Each number is 128 + 24 x the weight over its row's rms, rounded and kept within 0 to 255. Layers, rows and columns count from 0. Numbers have three digits each. The size before them is the row's rms in percent of the matrix's.

# up: layer 6 MLP up, 640x160, rms 0.061, rows 104-173, columns 0-39
# down: layer 6 MLP down (transposed), 640x160, rms 0.0281, rows 104-173, columns 0-39
up104 100:151091102162133113105173139157153126108128131155125093131096075156132133139107103127130126131172169163109122142113107144
down104 097:094137183140164167142082119132128120171129138164114126123162155114117152134171162125106114094097099153147148138180156166
up105 094:116160110164114135094166068163154123119145096170120126125151133147149114119144132118143132077120128161172119136135131102
down105 098:141149128148128128132111111107107121125076158128077116099164099129127114147134114129109087109146112120138151088122127144
up106 099:118127144141119087137100108170130133103170092125139114102083147127134122134151110131106141101138160129132133095112102079
down106 088:128115152114163110133156128086130127164129163147141140137196091149087121102135154141130136184098127113115134124106100141
up107 101:083139177148125153093129137131109127145150129129132133129155092114098098130133128120121131101133148107128095109089131103
down107 101:127096130069183146136103117126099171101111134172114111150133172158125117117133126154189188132125086156132151128141116115
up108 108:131122102162096127119143099104179109144155086119130096109131134152127117122085120173118150109130089100086103125102107140
down108 105:129096135131144118159136109118128136101080128139166112152137118137132110131138162112136104154135162156108145203114133133
up109 103:136125083076120117120125116135140133123063180130154094127120145126164086144153150102121107147092176109138117131144131159
down109 096:135131168112106175155143103116120116137106153130145126140151102098170119125156112148169120114155153167130125102085133141
up110 094:118129161148157138106152102129149145127107081126165076103125107168139132103114107171128116090120157134123106149114141128
down110 097:191093118139117041168120111143139103127151119103133154131114121153113157115119125109112115162160075119132109083154112126
up111 103:106176131146122115092093163133133103117134104117120171143118123160156118093140127150106092140118135135098121133126154149
down111 100:144125178113129100139160111149147135160111133166127112091115156147130124130171103068135177123145171119150128161161148149
up112 096:115146110121143097130130131131137140127140123079150123120104127161101190133113124122114118149140154141141085099095085159
down112 090:098150137123104114170130123178098174140108116150103144155106184163138111149127125125122143086160130103107134138133108140
up113 100:154129146156115108121113131059146134132113114116112117122150122118155113122135127109111078138114186160178160125147150145
down113 101:134136157083170199124160116100112141094131129110127110163101122151136161098150141162100128141134086122114120079148114099
up114 096:111085123123142114133168135128129128148149152116124073112177093168147155147128093120156130138154150147123123119109124128
down114 090:138135107094130084143146135121123138119085099151116163135104148093149131127161118123121090127097163128135134118123130151
up115 104:153146136127107100133157131116075146114151164159158130149122131143161132129104124131126141107131090133127138089132150112
down115 110:121159136063076136116096096116091123107126153135113131102127182132145167118110187151129178123122118103119131126119112147
up116 101:090127141108175114130106125124138101127144118165140157120121083103139174117127163145142144167155133117100098138136156080
down116 106:159126124101161156108110123105136128077130137139153140170155143155137166095148147150122157144135129146172160141123094096
up117 102:118131105121137107176130194074079143188089091109121153131115123105152101119101142117137143131121124109192115089175140089
down117 099:134139111149156138078113145176146172120166155144139112117166131117104152161146152128146096131118165102098167116087075161
up118 103:114122120155138143107120120097109153121121124176150183090106090120132151127112137107134106100150097149137179140128169071
down118 102:153159127122141168130124092145145128173119109113146113130150185117163173129108146118069190127123140136127137137106141183
up119 103:117091147127140118170113137123123097141098106136149100119134130146117118111090097102141137120135181101119140097080110114
down119 097:120158141151145182125119145118112137144134141102160130114106152077141146161164147126147125148142146130144139110161126116
up120 099:184092149131141126174122106142107120153094100155107147130126118106087099112139125163144097075103168126108108106139127114
down120 101:129136110157131116129104133146116120123115104119152137144099121125180130156145137108129125137137140104174130150146116130
up121 096:098104145137155092112138137145128127116109113123098156183109087135167143142105100153151133151178168150133085061114092139
down121 093:167164122114110101164108113142114159128086120110157130120136096098108115114143094111124152179131136112116172144160132136
up122 105:151117136130158142128142079125108111114110132156126105073139171123125133184103126135141125145125155135117138111156108122
down122 095:131164075141073110139170119168132116157169132109122152142126127111116111087123124095142147179128161124097138135121150141
up123 099:131091160154147142144178145122148162122097137154137122117092134078132140122116137148118095119123143143151131117151151093
down123 096:130149088135069137129091095123110132116173119111111141146140121136154139172121126107082100118146127117121096125144119142
up124 095:158096126108129167127085132114137097140123194119135148178155129111140161143146164149114118118143150143118168112106119107
down124 095:130125120188144074114129110123079169102117146157112099111151126105106092164154153104134138132135111130106113125137081141
up125 100:127171117156138146166113151111128086159130186162088139138149088110114107156142130114145130122151122134125116124180171136
down125 099:117112108133141104158140113138158128152133177122117106135101070140124166147106148079132145141107128146142128094111109110
up126 100:084104113121103175153168107127181125124124121091114168093158118126149096106115117094093144109095165133092154131167155157
down126 103:161145138121130154135168100122185100129137118112103156093117130143102121144150086122094161122111164163148161141151079099
up127 101:149078195146131123094127090151140133130126147136134155146164170141121148131121152134098111136112129117130109122130143169
down127 100:147153133102155117165154147123131104115099100103129150093140120099180141121150174128119104132117129106127079093152140147
up128 102:173121128111124143110140152151103152134065115119143164142112109133125121188140165171098128161165115096149181177111155131
down128 103:115110107188127121137127173129133086135099131153136084133170130150089162129137146113149162155107098111149119106160157131
up129 109:069095145140177111157169099133122136131118131172134089132132111183137146095144123118142144119090143105089112114102140132
down129 103:151158110175142137135148102132131108169103169107133118096148151135135143080158152139120081164099139153137123117110153111
up130 092:087184130146147144125157101155159105107120140121108170112086120093131144137169072084101104154106152139085130133102097103
down130 092:146115129169138128129129143075107123123125114127137107134144143164106118082091123161160144142147142143149110155133179106
up131 102:098138105129087146155099109118141133133138103121152087125167116130153129121129176153172126115151152129139130182169142141
down131 106:155142168104141156173151120096126145117146124128132128132138151158123144124142080176130076124106045157133104171152131128
up132 101:164125113122167142095147134152141110162109133100135118097124150182147117152095131168148099153144179165164165104144083133
down132 096:112123122185156140183108117107153128160133141156164100107129113102128141124142150132110146095115088126082121125140151176
up133 104:136133125109138114101117111136126079140121115102131108150161114124114134124126164165140100166129091143088144125117112077
down133 099:126132139180135147166142124124109193114148092120144112119137152132122109112144104125125165111081169136132161111116130112
up134 087:153142146127112149131119144147140091107127142154114105148152103122095150097140138147146135166157132128162088145119097157
down134 103:114123133093130109122139146129137102131162109132106114115146123141145119099139136106146124141142090139125115114137133084
up135 108:104118142127103132107122123125124116133165104186116101118143119117095143136107145094135158129147140121178123170126167099
down135 103:125111126130113126130135128120138155090117097154168089123153113167151106097158142128136099106150142082123124152151161168
up136 096:132122134120154122138122146117149099125104108111100085144085070137120134061127130129096130135140106114136165147147142116
down136 095:085128132157132184141138138121133115126062145133106108090110097131120167138114077139117154118096127125126119083116115097
up137 091:105121159139161146135123093147121105111103148148114095108139118156143152113141057152094129089104125093151105136168142145
down137 096:154163127148107112110098137157084123161150116073124129153153139143149091183131166100153127124173118112086152155155096120
up138 089:140114140118165088047114122145150108139097128130161120167114116111109151110093119099094131099141133178129127128122134130
down138 094:106132049107139133168143147124107123078140084083091182135142103149112091066102142133121123122120056137129109143121111124
up139 098:170104115138139096128098109149105128148137142149133099187148113131172128143119128129167164124133117105124082115135097164
down139 097:119118126123103133134109123148117142130132085174106151119141132149112136166139117131146107128072113131155121137117080135
up140 105:126102103107126081119084147135114112088120166127166131112123145127129167117136102136096115155154088131133130154121112154
down140 098:103129119171124109145102142077108128111126119144130124191120148120080125138105123128156162140155163096123133123123126080
up141 096:141182089153103090160104107110113173129145116134149120148190111141142110121127136174083129150171113101116110113129120136
down141 092:123127092116117155133131132143116130132145104165127099085124147144116159112124149063141123109132154151123130111132130156
up142 101:161128102139102148165164188128137128097116121095135112138151140121119143150097118123156116154106135128127116177160105182
down142 108:117139132085155085159161107156134176129176132186136139139105178131142159115107145142129085124113113082129104137146113091
up143 100:151163134128122128121092099085126082120094111104134146134138101131104131115144158187110150186156197141139096131112104129
down143 094:160152120104156153136136090118127101164136116109122131125110127132100097083109099150154099173086119127145126168163114113
up144 110:166113143144135153139116144085131109160100111124136099134123142120102098163116130126109127093148126110145141156130142080
down144 096:117135170137164144196111115165101154147112134133134130155116153142132118135157115101145140130145142130139110106100134121
up145 099:168083128142128159125112121156136156116142137093133112132188158164121159148106092150139145141142142128121148154131136111
down145 095:131116119092117134084126143128125163107156145067132147107081109147102116113086120156108146160094117154155123101159123108
up146 109:120134144147126142141154164120171152094113100116132125164118106093124148136111170088142126116109144126162154148129128126
down146 112:104131157125139163168096158104120180067101103105132134126120126132118148188117132113160127154132110108147115146096129142
up147 101:148087132107125134136147141107137147100147103128172130104140100137196145158133166150115105119194138063163105116132140131
down147 101:127135114128119131162101107158153106123164123133110118118084077106127143115118096106092132165124141137147164121145081124
up148 100:123123136117161082154153144126107121040142172178095150119144111120126162135144110091147123141175144164090108145119088130
down148 105:151184113067129123129113111101121121129140137149084133181164115153145115195149116115127110151116117155125095137120107106
up149 102:134118100101100124118104087097118108152121105123138144136161116123042090117108135119108110136148142143138145141085093186
down149 098:142106137129159108113130172163160175104132133085112137125165156070155131112149085110111114150139104108142125135098158088
up150 131:142144116141128169089135114133118150116135109109181102134166085139110127101110138101139080126118108130123125159115123142
down150 131:129125121142111176123135145124126131128097138144167124122149129139102122131153119118167115135110095156103078136130136121
up151 103:129096137111167098124103134191151120138110140139106134116069118121100121170116144104118107109106144128126145151171119092
down151 097:134189106086154109112149145094142122130177121091139138077130093100133133136137108124125129129176160120115124146122135160
up152 106:122163128110121150145131140151095169130130085102157118116137118174059107112125119063134130134138137128118151132171161171
down152 102:152097150087118112172173142156127134132140092128124105157128169127164159135120170135131082134132126136130137136120104151
up153 107:160127155097110154150115146149142157147147126131111126154146110119117101119100147125085121096093143123129127168118128174
down153 110:147134119124117141126131103131085118131136154129085145102131111126102157067151126149129126113093137092149100102153105125
up154 104:065172132165158184149144141129128142157070124177135178149169116102133118133146160096120088117110108118087135143094165098
down154 110:113116164116171130145147143138085169150144111078125105108088186132104132101119132129127170126162111102146104095124131129
up155 101:138144113115149121167167125088146082112156129144109105087118133151080103182127130120157157122128103116169124137137122124
down155 101:143127133151118134106103138139121150181080120144154139149141138134173139106109124113105093136130129133101089124128126123
up156 097:144116103142161134166123131153131119130100110140131113125159101132098133150157109136140149097161125167134104084113180131
down156 099:173155135092123149082106095109119136160155112086112118089135138119167123136144094125149121132166139086147147113107158138
up157 100:118154092168122161114109118103148117125124162133112114113111104128115145116105101160109102140124105100151128153166134142
down157 097:125141098092161113170119096143121110094085125133150157098118149140151104145145104100083133116141172131143155071137119129
up158 100:103136124083160128141106120179108143154143121127158141118143095109126126084072142149131116121154138163077154138136148123
down158 093:197121104110154131077129123110125128134180152156105097129126180109148158149150171153149114104101131124128115132077145137
up159 093:069149155101139102123115112185129125126145116127114145155176115101131151088108144161139109130109152161130135098155133134
down159 099:130181121086100089085157165109151098171140154132112118120132180158139139154149133122122137116119090098095137155118118124
up160 101:072122125161161154128148100117088137113103099141158104098142104135120153108144105106157159123100137106139123123096110121
down160 096:141111136162100153137141153109129163165113115114131123132139144114117129134135114158163111103121134121166144193114156133
up161 106:127107156070172129141120158132129145142108132128134094160125120127153168141104138136099126178071136175146084136145167172
down161 102:147085151157114119154144115134131094116114117135120142138137146170108126123124123162157085108123106108142120129094160118
up162 102:116118116143156118133109115085102161073104159117174144131104103104181112093109116176135134168145123133154092126150128159
down162 099:131178140113139149146153129166082111184148103105073128092158129155075108133124143090142137134114105110107115119095089125
up163 101:130126138104138128134162134176139117141152095149119148134171121143137111161121152129128135092151144100197140105140118136
down163 102:125131165127118146194152073090123119106138164097114099123110110155101147125137157122110167125120085085137113107112117166
up164 105:146126140189174100147110114142119115166131113130116098107109144141132124137152118104124151119139139127171112139134114138
down164 106:157121156152152150103105094151108131136125083135085121134153140156144155111094135115122122139159142101128145170133111056
up165 112:098152090128132166110148112114125126120104093145108121117121155127131114129147071174148119140119067107120130129147140173
down165 102:122097153109120114162087116150156134134126156113103112160172122134117151118116207092117132118118193149144125119097096087
up166 098:115169121126112088100116109127149131135111124111131099153140145114138113112091144096128083187146174150149111097140131096
down166 095:165109121124136156146142095114112102132101157142144144143129134092099092166127145166123153113100100123165152123118143163
up167 104:120137118138126158139122105174129136144110138168153106152145180145104151128152177109154145127110133118098130122121115119
down167 107:157104149093128147170162152140138135113121090140129078147155053133133114120099129147103106159127102098130099142130153181
up168 096:092134132106155102096154109148111121124140091095121122136101145097107114134141116101153108097160170138122151132110110147
down168 093:110124145161120150156127133110152145126107155119135135114111090141126119120100127072111129129109152133141122121181167145
up169 106:096119153179131149149122122128127116128116106099111101121136123073171141131124127112132130152162150118093129170126093152
down169 110:102147155118136132123155121155103152125133106130130139140168133135126122154128102133096101152159136133134150154133090082
up170 084:072170119144098169152143139125111111104096079131179132110106166082126111149123149116085117120117156144115076106133140086
down170 092:116142133134126089097129154124120098178129135141078140150135129118088112119105135080168137120177142104136160173099152086
up171 095:141128091140103139140145100083148071155148110130148120122094159147095161116177140137154091104112161127108119152128128169
down171 100:143122116167110123129109162138120105105077127148076128125156115127154099132139127108156128144112091159148135102146100134
up172 099:116149124146131116124110150124152115111191113111173142140128140119090135155081120131120134155118117138126123148134125185
down172 100:163161155140132131149134110110123127113159115110102147152111139157137105170133115082152132109153108124110107076131161132
up173 101:107100116096097111093072136145142122157136137162145133163105104130094171117151120142182152143161147169129085137126118110
down173 098:130114123134181122112104163102147131148099094078133113140107119149113099137118068130155128131145113142162123145112134094